Weights of a small GPT-style language model, trained from scratch on English Wikipedia: no biases in attention or MLP.
Each number is 128 + 24 x the weight over its row's rms, rounded and kept within 0 to 255. Layers, rows and columns count from 0. Numbers have three digits each. The size before them is the row's rms in percent of the matrix's.

# layer 4 MLP up, 128x64, rms 0.134, rows 0-42, columns 0-63
099:153133103085125174131135144115128139074131128146114153123099148097095167071149135161126140145124145120145105129156108151106178130125107095112118102115144130129138163127177108098143110140090156
094:148106142087104118116131136136162178101119121140127131137139123129132136173124144114127154125162125103169150118107157119129140126080147102184143105143104130130116160095112165132054137087134112
084:137138107110133140106151161162127129143097143174152156104100117110166132129135113168143157134169096151098185150155155123132086132149127114131121173145136125140122145100136154094109122134124067
098:109141111114114144148134106134139115123117130156149134152118094107128129155132146148132192083158102157118158123099122099109129127078174127119175117123077140106136139153133090186118149154144122
109:078105113095157144192118131162160106122105128149138129110140103113096133126096142143133161097109138141147120116162145122131150166127077114139160099165136103120094136113087127123172125132109102
089:120103174168129139143121108145106130102155176151096083143110083126152143147138141129117111129137119141141149093082132095105143106104137185127125134111135109107134150187094136116097150135130149
106:134150160150105151137120125137127118116112145128150160098106170111144139161087165141140088135122147122143133072162131147127131082083142136142176158131104119157107147087152131139137090145152097
106:129139110155143169130180145098084172132101167130140128171166099081133097118114125115107142133145129140094117146143111137161127155128112129149139124151084145113101116121107140146091148168091111
099:091124113099133131124162077128133099112103115142164160132134097103127106094120094162132101169131150142123181184105133162111122130093107104112125133133146131134104124111167161150140146146163149
090:144151118149105079097089101104107142162131154135114111128106102117159143137103189100104124086085112112126120136149130113117124138108143129134087101116122130083130108163179123097153124114159122
086:090098116124078110123178155158139113169138113135129122131142127140132131084094125113108137107162120121148100177148131118168093083075116120125166115130132123153131133110133111164148143108169130
115:109147123127147136144157073130087121105151130148134092147102107124136168125153115068072127127140124099087126176135106137113110127088112161135082118136108123142164106135159134130133106124152149
093:140129077130080135142144150161113128137153177125108105138120131119161117149106171148151112109121128135123133117143141135113112084097154131160145155175108076115145130087120091105161147145168143
099:078147141139174111152142095159203127131114099166109103129124125100137162127126157149101085125094138114121133141158124128119183118116104135134088149160130111125106131088109115144124127118128105
105:157171097134145147130138108093102146133134091125163135154126113113147100128166100117064118179119102132125155109138112143150167128157103184107127139111144107142134118132096137144125080108101128
098:129157117109099167118105133148118126126146116121116137098172090121132107186125102150118086120064060149129126135127132135119103145122174126146136157112124162122143111094123152159139144107103139
096:135122153164152071145087127174139161142116133127114115131171139112150122129115112102171104120125096147160152130140128087105161105168156138148167180121117126163114090129110148121136135153130114
094:162097099127120122144106121131118144152163123133086104142163152152101161125133117149098151116100122136105093126087126142096156132147156117120102135117123105078137143070155134123097093111146183
110:157136082114130164133110140198096095103121113129099170112117117163122125084114114158150087158118106140149173120147111102156125101148136133162146142127135140116106141137133114136174147124154152
094:133123146128122161107143163117125149135138165141142167087154103089159105114131114101107100127119130165129149139084107092116185127147126132120158094167128164158159173115128133129099148146118159
091:115110086145097147120067106126131159132132147108152079135093169140132155145107135165148126142102122118117065111155123128093163110103121135138140137141131148110088131134104155141142104117092090
103:172121129162109135094107163118123127156149123104154176126139127115106101143137165133059127143106100117151157104118119099121146095106158098131157118098124093156160118134125136145134135099167165
100:093200148142119110155113112136080118132136121146160156088106127130134119147117126168141160108142120127132143100147151127156048115113132148143118113111132100143101108150169096164114133131132127
082:147143129184141134107126091143157108127103139121163127147162085128125129154122110158087100140121120162121116144139127093133150115152155129071160135142100075141139163141102117125117178160113143
089:126132082139134135106150129081125128130130131116122124130184137099135151164176156141151108091161099106155135094144141170169119116131135141152134129142144111122156101066157125080119119148148136
091:149133096134143083106138130155122113183122175156140116105165155106115078124138138145113141160137075148173160119139141098141132131112098162133145164104111121094126127141160103118135142125158152
119:133139111122125138100159098131125148119146161094147136161128197119146124119149164076144099159116099128146126166135170128147131145170136156136131130101072138155110124150162125147149145126141166
097:133106065118115118140135154115097129147142142153107106196110153161124146146155161169151115118101144142137175125151127136132125114113184143082127135152113120157125133122134159131139137156136080
086:104162152097118142172080104110094156107136159154132112130133128134102092098131124179155153105146105166143117104164108121134154133139086155103130079131153105158156128126150119117146147119139150
102:095164137136152107102174129102147127081102136161127126109093132131102104164135148126133138121123126155150137140107111173083122115124191159125114170126097104126145108132103130089119108173110128
103:082180136138159128163147122172153157123111127133128095142150120110129155108097152162149181148161115108111109113125115162100175130117157160133116117132123138138088082113121159125108163129129138
098:113183111148144138133134139150143142103130172158142111114121160142145137102077146138133102134140093074135098164136162134117137112116158142182099182123136139084102155136134125114111132150107119
109:109114181136148164159122098140129121148174146092119137166098126132138127098158161111098107136147109136119103088141126105125088107179104115132117170135127175104142136123088136111141112113143162
090:157157161147075146141125158119116144079117195118143097125109134115135125150115142100132117156103100150126155158137173141123072120131131130133107135147155143109178131121121134104105137154112167
121:099123146078100105166129074136119146160112098111146132103120124098120109151156130135117153156097109106135127124147139170097156134118129155096125152187134100143080100124140130153143134121173108
102:128140158118136116153120131147117133114107073111141110088096186122130149168132106157125127121157127131144121133100103125130128107081078130147139106134137143101178088082122169107092142141110144
105:117104128101123097137112137101142178149086118124150126161113118083082118135148153173164147147147160113109122132112110127131110137107158124148096143094122147159113164144184120136097173148116125
094:115146112157102132172150119136147112078114074131106114110104158082121159138093105118184138099110096142171142120125164135138144100117142088152150137117153128141115158134124101146161126148129147
118:107125157107135098100120135074175142130118138106101134129153119157139129145145109110128086178130170101138123155111139091141138154162194110146147157105147131136078132151122120160142140116145131
097:119139074102122155133104118156152129149130146148115104092104114160084146101148137151154169098141114115107138132113146119157131145167090113133191117097119151121100135089119126095136096134157101
091:106125137123146094139121103158136114124108138108104093138130147142157173157077108105103125074121168135116114109129150113115162098145106108124136125146134130117146059142139125193141118144151101
117:102089129133129141088079141093127155139121173132140110147143136125164106105154115109098153077101169127156113118072138121201110131108142124118120118115159113136141152117107106126130114110135109
098:111173127094110079178140142106154124117123116165137127137121171074134141137129153114111108083149153132142069123119131120135083119126142118117092121128164128125106134164130088147136118168111144